Weights of a small transformer language model.
Size: 14 layers, MLP 1024 squared ReLU, vocabulary 2048.
Architecture: RMSNorm before each block, no biases in attention or MLP, normalized queries and keys, local attention windows, gated attention.
Training: a variant of Muon for these matrices, 247M tokens.
Each number is 500 + 25 x the weight over its row's rms, rounded and kept within 0 to 999. Layers, rows and columns count from 0. Numbers have three digits each. The size before them is the row's rms in percent of the matrix's.

# down: layer 3 MLP down (transposed), 1024x256, rms 0.0778, rows 198-250, columns 128-255
# up: layer 3 MLP up, 1024x256, rms 0.0696, rows 199-250, columns 128-255
down198 047:516499467483534543540497513523525492474486512498493566513494487533525513483514507513457475538524469481535469515485467494504526523526504483517491496503456475488508514532424500441491484496508483499482447462471519491493492504503498530484548489505517502491448470526482509473492523495510487520497487512502509520494474452482476486512583514528495523499461504492518477478477471528493475548487
up199 120:508468504508472490475499501540462529533504522488465511526505472511482496471496506524459559502463511491492513515521493516518509543466527556543489509540501526520506503529509528473464529550508492472451494489469474476499478496452539492502491502481510507502517480502518469420496554441497498517533494492456509470501522496495457504480443524490499483509533451530521485500515492457493484464531
down199 110:476486500477502473488531504448481512485486511483481497520479482527512458528500517506555513518513513505455519479505517530468515485465468486491520519507471509517522499499489537508517531502516478490514483520533516483504510534451475498495516532472520539471507470485490546549524523516531450520441487482507481510500467523458513522535501465528493503519486484507508532527482507499464494492465
up200 109:463510521513530474511493490513488522491489491519507448484501520520493466483494516512517484499505476535513537511510471521503470501482455497467447511505542512506530501474502470477520505463470526464500473476539512495515491477482487485503471463524520504541505485545508456458516521539544510510473522510511511518441505519522478484476518478468465554510490507481480540420475482487460484518499
down200 105:526513439456509503500492503518476459501497454475485509527528476522519476480458536528465502471527477486495505466497489516498507528455484456505508474476484498479472523499516519509495517484494500474524475509503485529493476527498488486461473515505490443529534492510495476544546522549450490511480555501484528506487450509499499483524499513531533488475495492533506517496513517507528531515458
up201 113:451499472511524503445489528475502485520510496485490508521480479477486489519510462532485485502454451509507531481509505486455564462493488516479508521505506481518541465490533468499504497515525507497470487482507539485494544483508510524531488489445513530484472463500490522495512537507506486465518494489432448510481504457473495502461474510461512465508496485504466443492483497482487551489498
down201 105:494517530524513495476509480481530462487462475518521485494490504508494502506519522504481476476511496474530531520491491505545465528487502439507527523527498502500518509470508489497506458493506462518501492478533486494486466493557483492462544526522509507544513444539505546478510559534521503568508526451493502537504506508506530482507554493498491457445480519471475524516490513488496477518488
up202 033:475528466526517496503456528509479490483479503485527466500492493527471474486535490540475521513507525490456497497519498447511462508514496522493467510496469496494496526477488531510499490555517476469511512496498488503482525491508530525509514518466538574490503513458512472470477535481472510460473477458439533543482531504489519497491516524482499536536525484494501553450491521448473508518485
down202 041:483484488452521488502488471510546497494473533488465499504505481504515489475487532457457469483485453475500494549534491516536502554527507514493488502526490547511508484465470502516527516520462499498524443537497512486497485455521449516482520528506492514511502474521517509499536465517507479527508506431535454486487482492463502543471521459465492494506552504457521444468513541520515465548494
up203 108:473483542482521512517504484481449460522522464492511503500533457476493446491481536487537485523553511522546543486494517499507521523496475502492481489474512521466473493494538470473506538470480434450531493495474504483490500544439499501518480518513499512501509509473457496490482522485501460470469507500504485494488509512499556493483504507526544499502526480489482473545496508490492525529493
down203 108:499509490505474516462563482502446512486467494499482513517499484502504512545532488512531521494513458533450510479504524498484485499515508532527540528546529512528458532486515463516521477512487506491535491470506509533486501494529522531488503471494463483482514503502495487515480516506513488522548446522526483524500532499537457474514448484481517472511490481533523514501517526494519504487510
up204 106:477487522506524530487475478533474474519518507489495483499484480494519526519471490511489486478494530501496491515538509433476512529538499480520500498520544463488499518464468496518513482522546501442479462491519528479523495493527530533516513499534507529508506517494497508489500484566529520526496523542472500510469475544495475500509509536471482504477490481476506488473485463477518550459530
down204 103:481508531482501448509515499470494483481474542499496505545439547491517509512528508457487517515499478463498509518485493513496520525502503489467491503499518523517519515501489500474488487474512520479506544496451479480506507528480513455564472470483476491488549465500499547479488539549489465535488485494508524499514530460508489497494486547479469502507491532487534485522501509524470510521492
up205 104:474474515503536499530538516489516509497512534500479464536509437524474533537513550506527497463479505566472480500482486516490471532494492513469484488505512515530483473533516485499472472473472502531528503450511503499490516475475502503498525557521509490510492498530516476517479508507520472502512454510510514518505479482478491509493516547472473525513512498513510479465518527497523489479510
down205 107:512508499530464460523565488467477489486474517502500508488490528477502508500515551495515498519503529485539506511497524492485481518512480464519487449454456490510509485508547528518505515543501520499478508450464457509498502539506534541508505534493467479487509513470459503541510482528506499491454465492475489507505489522535506476470479464477512534498483533493492499514533490462503490500426
up206 088:459536495507502478547450519496485464486478491510506547526502512494524494491457479511484566502523513503519509512502531447492514495497478555524522470544489473480503514489471493526469480544510552530484496500503481469518501515565585490534491514508523504500463547475496485538479517460528450492530509474453501499488488487504495479525498535517478491478494518502510512499476499500486511514505
down206 094:536494488504480485502521495511474523516490459487505531466493489488503493527521538529514510487516537477488467492469509507554510497523461504470487490519462461518473495457490547545503536514513549506507540502506482520497518503497556542476531500497478515553472560473479499517488548488496534562512529482494469478496507494491478489486521542552421490492523484470481505478495490509516476505492
up207 103:485500521529508468468524478512430503455517505516523467502498494509495519486480534510523471507472465439482493456482504476529512455495426498501475477474495473465518496511490513520458521522495461498466537503519524488457475509483457443503478494467529493499472514474489517551489491485505501493519470527544511464512492523552523530497498529464487430508512541488511513505466461535526499517487
down207 107:503504482493493460505550477517492484511495487463503479529502489510509507473577522508432445521507469540520486514544491458491510512492513489485446485471495471515488472467490544499518513487514496467508492498464502524500549471530511487502456483554497520536506481532517509499489489493474521517535512503472536561475499520506515512509464468509502482466463521489491495542517497498545469529500
up208 107:512535490462494470446428496454541482519499511488559492501473490508477466477499521486510530538468520479518514487463529506523522520451492495559470490474545487465486490507506491505492472542502502454459484490514518502464490560478489492513492504463526517512487488479508525525470478503527513516537521510536465496518503514501505502459494497559484493520464501502520521498471475501518473510542
down208 107:478470509502507479503531510510526495475517523495524505541522467535470517496493526458488501423568512478506553541441500499460520539524482500440476520464482478498476507512492502498444515491497466495490501501499525457474534520533515506494468506524484496518508492545478526480497495474448512504522505510477466523470480486483475528509477502481515525517527498521472450503481469550514482491526
up209 103:544489508487546475542502496563523479496526522518471496486514470495477489500491459500495508499535483534501520512478501476521470519510466499503472549520485504514520485525522474527488493442537517486481488504476470452476503500540487501504502490508515467488491471484536489508516497525502492498498505559525513474497533461477545545469515450509455488533533464464533503495490515503456467495458
down209 110:504487516486508507497516509535507462487498480467478499506471529486516472497528554469477497492507510536495510536550524485516519528527473531519526474514502518510460482475523476498520467471497489463511487500510472488481458503506481471544495515513533489500489485508495482467465514518504517544484506459516478453554455497472507557483478467501459487495499499538507482518489469481494502539501
up210 098:499464533496478475479513536493548409484501496530501449464538490512524494485539483505544550484521507483501497486441514490497464480466515555459493480489530492495489532500508477521473532535488480518506513536497486483479498521457526486522504531475499552515469527515474472501532461501497511511519485523528499476525491514517506539522522468507484484535480482474474538460482504485499537462459
down210 104:487502514503459536500486473494524547572488488483444514514480533522517530529516518489502492465546516479522495503515520451485509507496543471501534484527508481486507518462521485512512523461514510497519534505529513489496503492495522537498554499476506496448493478507490502498519496481455469504533485471539504527451544513537505511533466499505466516509514482460500519511518517542515508498522
up211 112:493492503474514536542490492529487544530503538530498467520464474477471517477494459473497439490497503502474539497494495504480534481506513491476477486493510483519533491463515483566505492493485484523501525522479521539503520518520465499488517493528526478462514552497524505501522451497519488523540515490534453513496512490521489514496477513526483523482492479500512488487481445494458500495498
down211 106:536512475478489528520456540481493487470539502459511468465456524509465541521508495489474530478537503553497501475502462481472510476484527468488504519495468472528491499496479496469476495503519490503480464512467486492482508472472501483469499482517464517496498502528477533491504530525510506538513545488479489479480504483471483526476531533511479539498512514500493491516487499481488506507469
up212 101:465510468457543496556498501505531504477487532519459493517540487487507525518486484474473510498498500501527493477463524458514509494507541518506507526503491502497498520504487488504484546521466507549473513489503470491487489516464519499475575520494475534499517493497503516480481504493487497504494476482482546507533517455517481551487532501485473499483453547500472505492459495535527483537466
down212 105:476552480467500537472509512465488479468488503520489524451494490507503504462507498480444482524504511518504503521519479526511493492471468522506482469510515475506486487495514504510525505484493523455458495535532511473523461497491536485521501483464521472517528493516504492552484524497497490528505480476505530537514514447431523532514450467494509519550482503507452453469503543480564498521497
up213 117:476496517503497502483505444499519521490491466510510509469502502456496528478555489526509478527520537487520467515514464520497496507545544476465505491523527484482499531499503452541524509565496461516505498497530507492479506484532479511537475535454513519483508538475541474464482492493512465499459523473548461485502457477533546490476530511529479475469500465551473513521448514538541555528468
down213 109:519511487483527513506501464512459490491484478450499512499516490511541535501453491499521533489494479574454513464523514498504493518522510499496494511528475482493511466477490534487498496509515522516515535505480512448510489538541521511516500482504519484522480484500491500504518531504527528543495445470476467525525472503444477490487465464506508537498462492436482502532500528502507491534511
up214 098:474480503532494486504503472502481493541530473523506437467522483494470520514470497518509488498522503463522496502506503488498523515515521503499489508478532499492492547526488492488483504532472530496475465494482529456457491482535487508488496577525523501515526497491523481494515502475502464481465476481491541479500488498550517527484455512528507512461487513522478465495510549540475505528534
down214 106:524494449485477493510542543507466514490496520495458514535514530501511477511457529495529485477525489478509497453489468484508453476505502483561477472505496509497494541495531488517470485490497464509511556505502447496507475518508495483522493450535540558534511481509473515462505466535487489519514524528492524488482479513476511460492470491508494507504516539484480458499503489447547543518485
up215 106:510474514450481485504493510540494496506493483500542483476479486492462504469492546508502491506510488526522533495507494468511517500458477454490462499510514469549523526502492500500489521529508502492472490539482486475533547520508488498454515481499481501500497501523456479490468523524474493485529480470534451482543522540531522500517492496537512452550476533514494506482469543483474482550503
down215 102:517480515539464507508545501494522495545487498475501509561434523489508513515493528506502491504487540507482509476475517518506546494488504488501450516524507482531463543513468492480485486487486479453566541459464497497519475495507453496459550483567491462504486527521498511532498494504503553460529550514533474514490494537547486495491525513510526503519482533485509485534520506535512510498469
up216 102:515531503469520463475450473487514508514510481528557482533481475475509500513433498511507535531448473452509471508533510493522490519484522489514465493492486509526494486457474542440487514519522523501505446486509556505472516494513481492475479520525509512501530476488522506502537475508525507492492482499493482522535469456506496490523489494480529509492466507470505499514489521529502566517509
down216 101:519538482505493466511477498527521546485491433510481502524530476563514537480497503485535517525467469471445439491494495514549496510513500496487501525512429542489501475491474500472502528528481504550531516494496520533487488543492503507493476458478494503502476519534449502519513502524560528524524488514474512505492492498464491491525452535487516558481519522519515482496495477549490510516453
up217 065:504499519493548533483511444485526524526531521501523494499473472501504510486524488490535481508519488489497501509463498485450514465469473426485526499561530499499457533478456486457555509545488499488473511493520499499488506488490457524488470505518518476507473499505540527502519460488510508528522533469456543533526481519488513485472528508516481521490518541480456513548509483470513490485471
down217 072:514454508495486494497493535505460493516496490543500520485454503492484557543497499517538458508493479457516442498458494467519499493543506438488520461509479483503486491483509495485495526494471493515483502501477479550533492490475508562519481564524473516539544498515508508515523474519497475483492483502499483511472481517510509504513483509497509517495494497457464513509489497448463548582508
up218 108:501516508506492531462509502469506521498486488524505503476479509462509480485457516496502486504489465510554526535490493558515509518573482527443492548506499484526532517499510518544511489514527504473505510538520511532497459522519527481508493517527509531440519506541502455481471520518499512514514481494512488490473511483445500483522508527466553530522519538449506522532467516499462494432526
down218 103:510504473496469484523516499444538494501459505519482518479499531523489496503455488475502470523533513504494497474483501503499499481515532538483513448493512502507512510495478528444514486490525498503499498510537544491472510478463468508519484517513492473504555504452493531506537472466518472468521488511531437466522489478515518516510495491544502515472504512541498510505569475523478515525514
up219 006:534493498528500507476507437488501461545462541511483500446460544513508518489511481470505489489498564499530500498508507516532471529501501510546483511442475453454499547509525486502492535500510542540494491538486544492525482511488448521504465533482493489531514528460551500472504491507530452522503479513494532498486512512512511445496475516507485491498498542537464512486465477496505544500449
down219 009:506507485514463509521524506510475485478502482484520530538514513513514502523490500493492545506501480482470509549504529531497487531516479512489541520487504546511492506523481528460458477461513520533469487468496515515495518466560494465493550479487501535493483548502551493502542510495486489417482489485482501520502532488469540472485539508466530522505447483486493475514503518499503522514507
up220 029:509531491523507492499486466489503491521511488466529477502474486506518502518483473500468487495497521519477480515534492493455552471511495483533488470462477536458463561477482524480511461487521511497508575507472434490487508490491515504502480532477528512473487555479541479500510474483524517510487525485473553493502485482540478494519518520525508483484470529495496504468489513461471506466495
down220 037:518468486503479527489442512468493515481514481478532511509479497446506510447511464493502538475525472470440531466505490537456472521493473452539509492485473518523480488465477467514497483499491475470484473481534490475495501494520464508487506524528473537502504498504484482480514481543480529506481547468492512467523494507487482505505508555528495519488511480513502536551524521534489485524481
up221 104:536470529481504470529446493537498482530496509561516525471484504497490482508490491486529487504499529477542504492496533480522486453461568482499519562512520475513519472477504503485520547500489515503461492484522522510507520475527504486520482505452496484503532479502477478529499495552548450534538553447516522497506494499538485452498483528518552461485539491521460521503454482536501515487529
down221 100:499495458546524516503507498507515519464473529544509547524530476497516506517462492505510473498482526506529489494497455504489525519530498527477568506478489545560496467495496514497528513494456525524486491523499538495492503489502550456499482496503489450493505511522476474487493505508472467478488484502497526552484476508555504533502468501497498492507507517506493529481454491532536525556468
up222 098:512550503471481490499490501474487477507507467461485493531477535492515475524490508491502491530539545570535517528525569488487480478563514471511468466461531544481537489504485475513481504512515517472542493553496511472529460489488459490493491491530499512535507483511517527456501508483519464455505552535495491467542468523483502508457468518479483509498504527509493536512537499541449503511484
down222 101:546456508518507531510547484503527529506519500479479496482504508531498533489478547433531486509533533506507529468542493522490510477496501460508534504480503511532484534514488467471531515469519493499475526468534533518506474516511510493553461494499537445476506474475478512513508500521512477455492490484508480507457495506531569537492538485563480454489463503489493506539472511473548497502520
up223 014:488493446531523505486504497499529499531492512525517463504512519468488480497509470485477512530460468467526418509537535559492484545476476514508448483505501459455506517466471502492518504530503549454550497462529519501525530502507481498540465516549477546534493517490505498488479508472518506495483535476492493516523487512476473468527546501520531507449473520510503475524488561460494531487522
down223 018:506505522486477476505472533523503498480463490495505532507466510490510497567478508481510518493487521475494523467487492480506507520499479520500548529452470478490468539526509486477523492462461495485501473490477478511500508480447482492513465492492505455492490485528489505517482499499488484500538506494432483547490484530490481505491478574456478522534495503538512481490511538488521509460490
up224 114:479484513533501496501442501506491505475500542524494484544492478493496482500553494518506501505437431525526528490463506503496486492511565508494482498480523488551474511463477523483496505493483475524501474473526473512533497436526483435460472501464476480467480479494531513487500505472513491459513446501492473477537513479469487503519503497503470514457520510542472544482528493492491494459493
down224 118:489484444542496499537561535452526475513522496499489510501480501519492520522463491506514516503491498536510510514474494484496494485515511532512486500489504495525482507492522518487510471473520518482517484483508472517493490544478459521538526477527521478472486511482508474495497482492504512512507504510503519495482501468525482511499473512481480511475499507477546517478477540487448513487485
up225 031:477477489529504499482462464526490511485530483490523440477517530508483516490523496452490518521547484456518485475512491513511484527508503533539499481450491485497471512496530489490522465512521525496511497478481453499510527505486482445491468523519497558522500511503557484482505461495495490519463526504470479531499480490468496481484487505521500528516470474555538500493499483494476482473478
down225 047:495510525511524490494498534487469504460538476451471519485493493509495466496483501499474515503483525525525506496534516470521502482461500496472539531495483486482533455507504509483493501521502488504509502528465503562561517492493539539487485470521484476491491514518470532517454515511454497535479520475514499522541517555505514494510469547448439502517492510509511437493475499500503489494541
up226 103:512486500477462544500534534487466516475532505472496488505533484498529523475479481514483537511465492505483501485516511545440515512506476518451508475450523499530496522501495517549543521531549510471517513495474492484493569509559515495483549501466496481479489497498465450504483501471525539513486485488517471449539564497494506549530522512503478506533511470520452488502505500513503480508547
down226 106:512509532507493449523458530497532448491482486525497487504504526485498486503491547475514481486527507508525501467518508475499480498501470470515507489544458478486478522509492462536478475509514479504484488516506475483517532513492536466523459542488517546485503509502453537524539517518513500511519521467491482514518449480547475517452532507540497534482448506449530518473484487526518508498480
up227 029:468510522514531521519514504529524504526468517488501507477506488509500505513462492523502501481544448482527524529515518509496484460500530485559538499459502449495514531508475475520495497495513496479498476476489452468503491514510480477490481465468499506488509604467528492518487553487512485525477498482470522552494491483473501495490542526511493507458472510537507489512505495500492490446481
down227 034:508498461507524546504527538483492531490468472487471491480469486496518505524454518460511525455508540537444510511491515547488521516494508487509540487494522525476486520510507532512498517503467522533529473486473502514548521462471475474500484527506447523454507484500539530525485492482507496539533487485494519488467484500516476465521483549485472475537532495448520527536494527507489486479510
up228 108:486503468464507496504480487487484520488465522498492488484494516456473475528480521502473484502508495523517485497530515557485523507511503470511487482526524504443532443546493521479475487459489558516490500469524520553492478501447512451481481547486488537494549520517508503544460495496540535469514481527457490486504500520509554530505475455478482482502509496497499534498516448469494489518500
down228 107:480497495528488498467451464506486484498480488485476475491468493500470486495474505498439513492543505521490517538470463506473492501493499495487513510491457516476524522514477502498484456504551445492481488461507468469481531508490478505519454539528499523490475463526530514518497514543526529483508456505458475490537482546458519485510479486508513455537469488502508532532493446507515490523493
up229 102:513509487436486508517486526498486474478500519559471512473454494465509509429471540498545531477481500504455531503478485472512502526547444482506485458508492497490490460465514536521567501482452492490488496528504489526484540499485461474497498535462513537468497504495467486476490490462501487478491510533540513505543520534500500503472541503506483524506525502538533561505515494492481510530538
down229 102:503551520471484498496526493509497500520519512483467553512493527480493552543509540513500490442508536460470483526514534509541483501501475474509495492505501503479541515470490514483519536449488539513495530489496598454459522503519503491512549493501464476485503509490494551444486548490509548490495517466452508498496506488483479518548530493498501519471486505527498493487505439488461498500473
up230 106:473536508451517542531528480457530552492460521475507472507474487489450504518524503489461509448489525500465478539518503515468515490513485544483518495461501504482471483461522508505480483486520520496513524498502481517487460492497503485549504510491517478469513498534512485502485536518497475465539523527498480502501502467496478496507459520490501493508506454473513477482461480436532495488493
down230 106:482512499523547483480479554477470463460501497479530552476475485481524487509492486545527509542527534506516501488482515512500490508534480517515552469506473522508484503501465497496497500478534562469515467448512485502475488478491523494456482510488484478471511518529492463555525503457503489477488480502490531482468541512533505502527468525501489481504529513519465520501507509556482481519467
up231 113:516495499481495471527508527548478497448487474510512500520508517491514491491536515487486471537496461510454485494506499516456492487480474490503495521510509475523456463462447512491471559523503489480445480543554506544532502500493502501512502489491501507522496486506510455496454485483464483516489486441520483523525518509522500504515539520515484488549485483531565511459508523477540500502501
down231 112:476469498488477519451482521509492559468556481515511495507481485467516467501507464525497479478509518486531447512488485496469493527486485475483459512471487506499497520484446516500544511491516466491517488549522461523468519509509494454502535479489485494516525500516495502487503497560477537506503508505510507491536521417480487491536501489481523470490532507500487485523498542480515530467516
up232 096:519501497473521506549469485472496474479484525527509477502526503494471511497477492476531452484468443516501487507483495503475536477481535479466475478486526538477449465520515511512533466514485499496496524469511548476461463505496490517500505523495520496542515445506473487535499473533527517447469504483522526526490497482477491466559514491434535500525497462473478494486500525490498496497539
down232 106:469473504503549514503535486528513489530513538521483490477469473489486537485508498530476532498526464517503509510437513470556496492479501499532496507475483486517526539486486520498488507498522478519520482487511507493537501491497530532502515469545473467514558504497536511497524496512486515513494453476537495516497478529476488477491538493465529490501505482475497538506511525562535464492480
up233 108:513508526520495497486477532497502516500502508477475503481471484520511482476463441502510497487453495487482520530512484505500550468535497490474522508485529486478527467506492509521546512514504502514533481529485485480471551508544510487477514517513530552501506524488488521476504460461509481548488501496523507531495466514493464503581567498481585499503553479484494487480467503518509482527475
down233 111:475550540500496494496507467508500488535518514494514480533517530530494495546512513496517511497513513499499507480465503492498479495508463515469496510458530554509493528478502477483519519507493502473501517523480485495527483521523451515517516471501473495535498474501468494493506516521499517483518571482482513484475504493519524511550519533490496490467480523464487483499527486468483503498496
up234 110:491512490510516510483516451488529505556513516514526496495515486456525489504497503496495492505474510517496545499504540508528489508515490480509452501508500531511516486475543502475513517509540511531453524486451502517526492483519481479527517496471491521479526514471514482513550528493483501481448513496502467517482491432502470469440494543509470495497478499497496468498506494508521495460488
down234 108:521536538461511481521496509486487503516466565473543459500516514514511518493498486459524482513475505529510496488477467513521502498515487500515500554518493529525528493487464477459480506521503483494476511488512483510509570526515509524509491474502515507513508560480467466502483483475481521473547488471522448486535476530512495505484462493469482506462478482574461528525485519497518492543489
up235 020:485539497476523513532507500485445530530513513489496458489522513494459478511518513463484512527507486528530496510488461517461513477488494491525507472517512497462549518499508524498461527544552487502447468439497515467514504481494473496460456560500524562547510496492523532501464516485523434473465469508506546494509508539526536500519506495505496549497520521522511483518498501523498573482460
down235 027:521460492469488507463495548494472539508514471506469476535515506495507520552498496504502472501523520461470474492469503464528533507487502505552488465498462524483513488484465516535484499498492464497482410508490477485534536519507470559491485481514524480463501495498504528556529522496531482486498481450499505487507487495503487476487470495499488504494504465533523480508517481508498510504518
up236 022:508527505513512476452490510502508498510499517464529470491516547495446470453472498512482473486515522523444509487486513486478524515495538476516487455480508454460475488532475432548492471514487456543467466486468550499483511511477493498483502535514499473498502559467497480546494466494513458459468501528540431510469497514490522483490513499465467488507543471510495535547484528509491468510523
down236 036:481486495468524488516507531512509519553462510440487505497441504512473515507507541491475481528485487482462499493518477507471474527516489534519520486523466485494505512521521504503541465479501491450483500521527463497516486500539482522531504510503484478534503514535487527482447525532462476474519481486490527445501508525541509509510515523522518493470522517471501500517464494490542465552473
up237 108:478503527515504521493468486474510471510459485497511471534484525469492495518494452538472440516482496546501462515539508516481477456443511454503521487504480495522493490529499465521517447538548543480519493471518531467536516512515504462499467540528500491485505515487450479516509502501495508507516477518549494491518520497486491505530518491545518471481508527545520492522506488495471505482542
down237 115:474485530554505535498479499502486496494497507515554497495494503504499523490494494499455493469472472486484522487550502551479519497500496462474499504495529513488505523518516524552476520491515455501458490506466469443488496486509547482479490441490472512477512529561502491523504480494485501527502481462504500490461488498486523479520527488497534488511497511529549496449533520494491503447479
up238 059:524540501552475519492504493516511481487504540511451487446482507524545484506512460485538491505485506535494510560478496538556509510473553517505484449483525473499504487508483496531461507503530489493469522483494501521503513495469531486551478516448550525482524486478510517486481521550517509492478490539526533496502536473502457513545470528473488473492489505482542428497486532446473489529539
down238 060:492482439516460504516518468528489498526510460543518556491518460504515534512528517500481466508528468492478493489544480507468501476511498478484484482522468531474504485457515498497498479541501509507469502482519486503461456472481516450521529496467477485507467541511468524508560476467502538513540500539500486481473556489514490494521525484501480492543532496481496486483531522497497508507492
up239 104:474549520513499460516512526519493484517478532517525511548454498496461513487529498476487496431527481506491494507494517483502484497494496503499515489460527551500490514449507497491487524501472500471507492473471488540505489522530526502515467482505539471517472522524493498466527470523558514515485522537481505525481462465466490500460486526489505464483512471457521465515469474510459494528474
down239 105:491513503480533526451461485526488507531499539501492559493541507476491498505484512503502499503485507484499502507499537472459500492506501524516514479478493513574514496535484517536519497481511463497504531490490543542496459458520494499525460503515504463504489538521537535477514490512497485522519455497531537475491500504515518489453547549523505515460547452472529507487536563533470467497475
up240 044:473513489478513532559506478486493509478499548544502487487497496505476518510491476479485508542482479512447503464497523515496545483519523536539532539445489491490440519498482478501493486441536497488497481497529531507480478518524484500504475505458519499515514491517502484514516492492532513505501519473496498503485490505465537489507543512468491506538505462517499526499428459443492471508477
down240 065:487509474522497484515548453462502511485455531451486485515544502503523493489487547517498497481520523482520504481495527498547494506522472493521469513533505518508551510518497500525472510525483496474524492540475527476505539507489474490519472489552491486515507477480501532496495483489488540473458533516449493522540511483500484546516488486522453504492479516484509492494495540473509465502470
up241 115:524492449530494449525545476515483454497505535498511471492462544499499475506517482498487533459485503533531519462512532494504515533491548450501567521491566522465499464511487520473517465481500508530525528513515488516501506521474508416493481460498509505518500494518495472493488442466531471506516442515482490534488504489506484516518490520510491486512488497504530490466472534491508504519493
down241 111:515465518473494496482528514541488485539529428476528515540459533505486511505463478496473551500528474523481477505511516476523498531520494549496492461524510503507489427503528513508513494472534497458549500479513530524459470496474489506480473515487499536485461520519499509493492473532514505480509515491523492513473534488528530505501497525485480513491449527472496510486521471488517505514508
up242 094:514497541479510491562482476516495521502559510453538545511485465512488483533485468533499461508513507520497509478503530531484474470498487530467485498457543476493478483535513453493477493477542534522509536463519493469473473522478505460494497493531504516534521518481498503480493499544538420497486498487468493509541508494509503493492511462473516510465534469453490535510493491441500475546495
down242 097:515486511455502457474490478496520498483482498496473507503488496497479495500527510498508518456473476450471526531440513476523556498525511519495485451567538524549463468487485521519485482523483525493499483540519530487497442479502534496469490467464511522500547479563500508476500514517474489511500499492479499524513483496513520506497501453547486522496504499489504470486511487547489534489478
up243 111:485494511482492513535491453471465474491497477487459454502524447467521501488486479487493492517501471504518462494489519451488517469501512469534511516444496528477485479509495528505479446476472564524533535542470578488517514504482467475514439508474535535512535517508502472484556501549504477534481516515518467479503456515490489522515473498497523530467506513519510497517502519485511489500522
down243 109:504502480535519544442510532503475499516481476493528511469488499499466528519483558480494501463491483491474511508481469529489520528499509492483475517542545457499511480551539492516544526496480500488501505508530501518544469526537506556467553495505531512443500472474506528548522512488496503478532515484451523540503482553513506497500502489491482459496517498510501479497484498490493521465477
up244 119:480511448481484482479512485520471534520486483477521470518523494545486522516491512505519514470516495465467480533468497486477513513488478502543519521511525523467481503509527490496492519558511506517564516532516499504490523500524482491469495510505495481511486537518519531461497506586496501478468468573490496497497491506508540507507478497481514496502499514492536495536516495473492438494491
down244 109:544508505507513504515511543478514513516514497484489547527500504526493487463508537488498429469479508479571520511457541499508447486508542544499565510528508515491497493527448480505536496473465491527477466463532497500472501493521525515476483525527486491513514481509492444534552512489480479526510524495513478515500471536476485497476489504503485492489518520487500494497497501529563482525492
up245 104:485479498520520515514501494511523480528498477510498506492482480505456521481450509496470502515495481539484479477494456515508477469459474529534554501516524499516497496491446464487500430467499494474483510505507517498523495492499528498484532504452579473517467488508501489540485520446551455505508528510504497539504493521567515492514478509514508488443489492521486499494481529525486498487473
down245 100:559511508519500495475513489487478498497485515522487509480539466482501485460545451500500496491510524499494503503533498464508501517491550477479501543507475486498507535491500513478483491508491499520518499503509495500449507496495456468511493536500480489482513546494465515506448501485505554529459468500444480484482449507473484512530518497458460466480488536469530512505500487500497485525505
up246 100:490519514509511500534473538520512502477504493532462528508479478492458510534507512498481479503435505520503441506495525531509489506521486505531518449485457544467534477487534520536471502532497478493433527501519482553527509531514478512497538495506506489511526509500484472486529488498496449479501476502487526500517529514479508511492497519506551447486520488496518496489485437501546532444496
down246 106:510480475522507513508487510510474523469508478432515500509458518480469506494492500461532484484495530470437508463471436528528523486507505458489463469495517458529510509502493552536513483486493513495482484515475520474466493477474512483513500487517523518464572518482498530472501502533519465491474510506484519522493446487507537533471503483438473498507449502478485460494525508512521505490489
up247 119:457492499508548508516545503516520461462559501513487501493584474503493514510489526490446534480472525512506431504532497516481502503490489512485536467472488487488484464504461491492457467472500444508493492519490531520486516517526503504536531507503498492487489500513543511487440517560479524478521486497545519467509507492520515503515519522539548511493504520527487520494444510484503495503497
down247 112:462474505510475514498518494493549454488485508497476519559542494509505505545506534498503487522524547470497481520475525482520504476509471453542487436483525542531523492523493557503492470472519531464548564468545506501470454484474508558504474478517497497535472504536447509478486485504492552512533506482527477500479508512533474541497573526481532487495498501532437528535535512506505494532521
up248 035:538520501553527483492478512480473518539521502571509439493507508509497521505489459538515436514465505466475461519504557507515490494472525506561486511482519474505480536520513472484498510504550484539542529491501520487480477497518517481497485541511521515461492499468519529490473488475533500518471494527528523491494490492457503485475511511488510525495515509565518540476508528468519510485465
down248 057:519454491528517496525501509520491532528492475489493478494502498487471520472505524469493476485521473545496442488476482517495521507510508489487511480499508530527489500500527477497469532486533502517456475464521507495502480499498509536497537544448515485532479521487500534501477524481509539484449535536487483471488532510485532504514531471500464471483506475513482510523532482499493512524518
up249 103:513542551475513487507483554488492488519518503466501482517487510514527511487496478479488460496504513508448474518543512487499489483469498525486480492466512496502489463513526500530549512525504477481512508498481501504509500491508544491541468526497431502515481520533477509508496496507491511481520500493505517492519499438526543498525502503510502513466490495487483533481525495474507545485518
down249 102:503547522468507497471493478487480520526497479462496517518539550502498529489506472525507531503495513508453472505511529494518502546532535495547534485531516488520518492499515535504509491498495473480531496512502482479543494528481500480498536512524482476506492514455508494555489530489561530504466484451502474455510490485476538466466530476500541514491501488488449497506477510511516497464541
up250 105:456527532471533494484539475505451501575486489527506526547533484483509489491494491487495511496493503483465516472500508485541481473527486489507454482494526525481529532513511499492501476528488493495443501500507527545510486494491532488505476533478481506496479505513516464544500511509517510492475497524494482532462485517566518479496523483494546517481483514500478502491538530520498464499543
down250 103:540475514493485473546551547505479534488484454471504476517496547486491507475463537491520505490556515475491514492496507502533490502500502482484522541495509510489493520507505537481483518470477493507466515433480502454448477516511510522464473495500461481476469436480502489510499550501494527483543536501490487491464521489494536526517462506485543504496511577513497471501487489510473516527464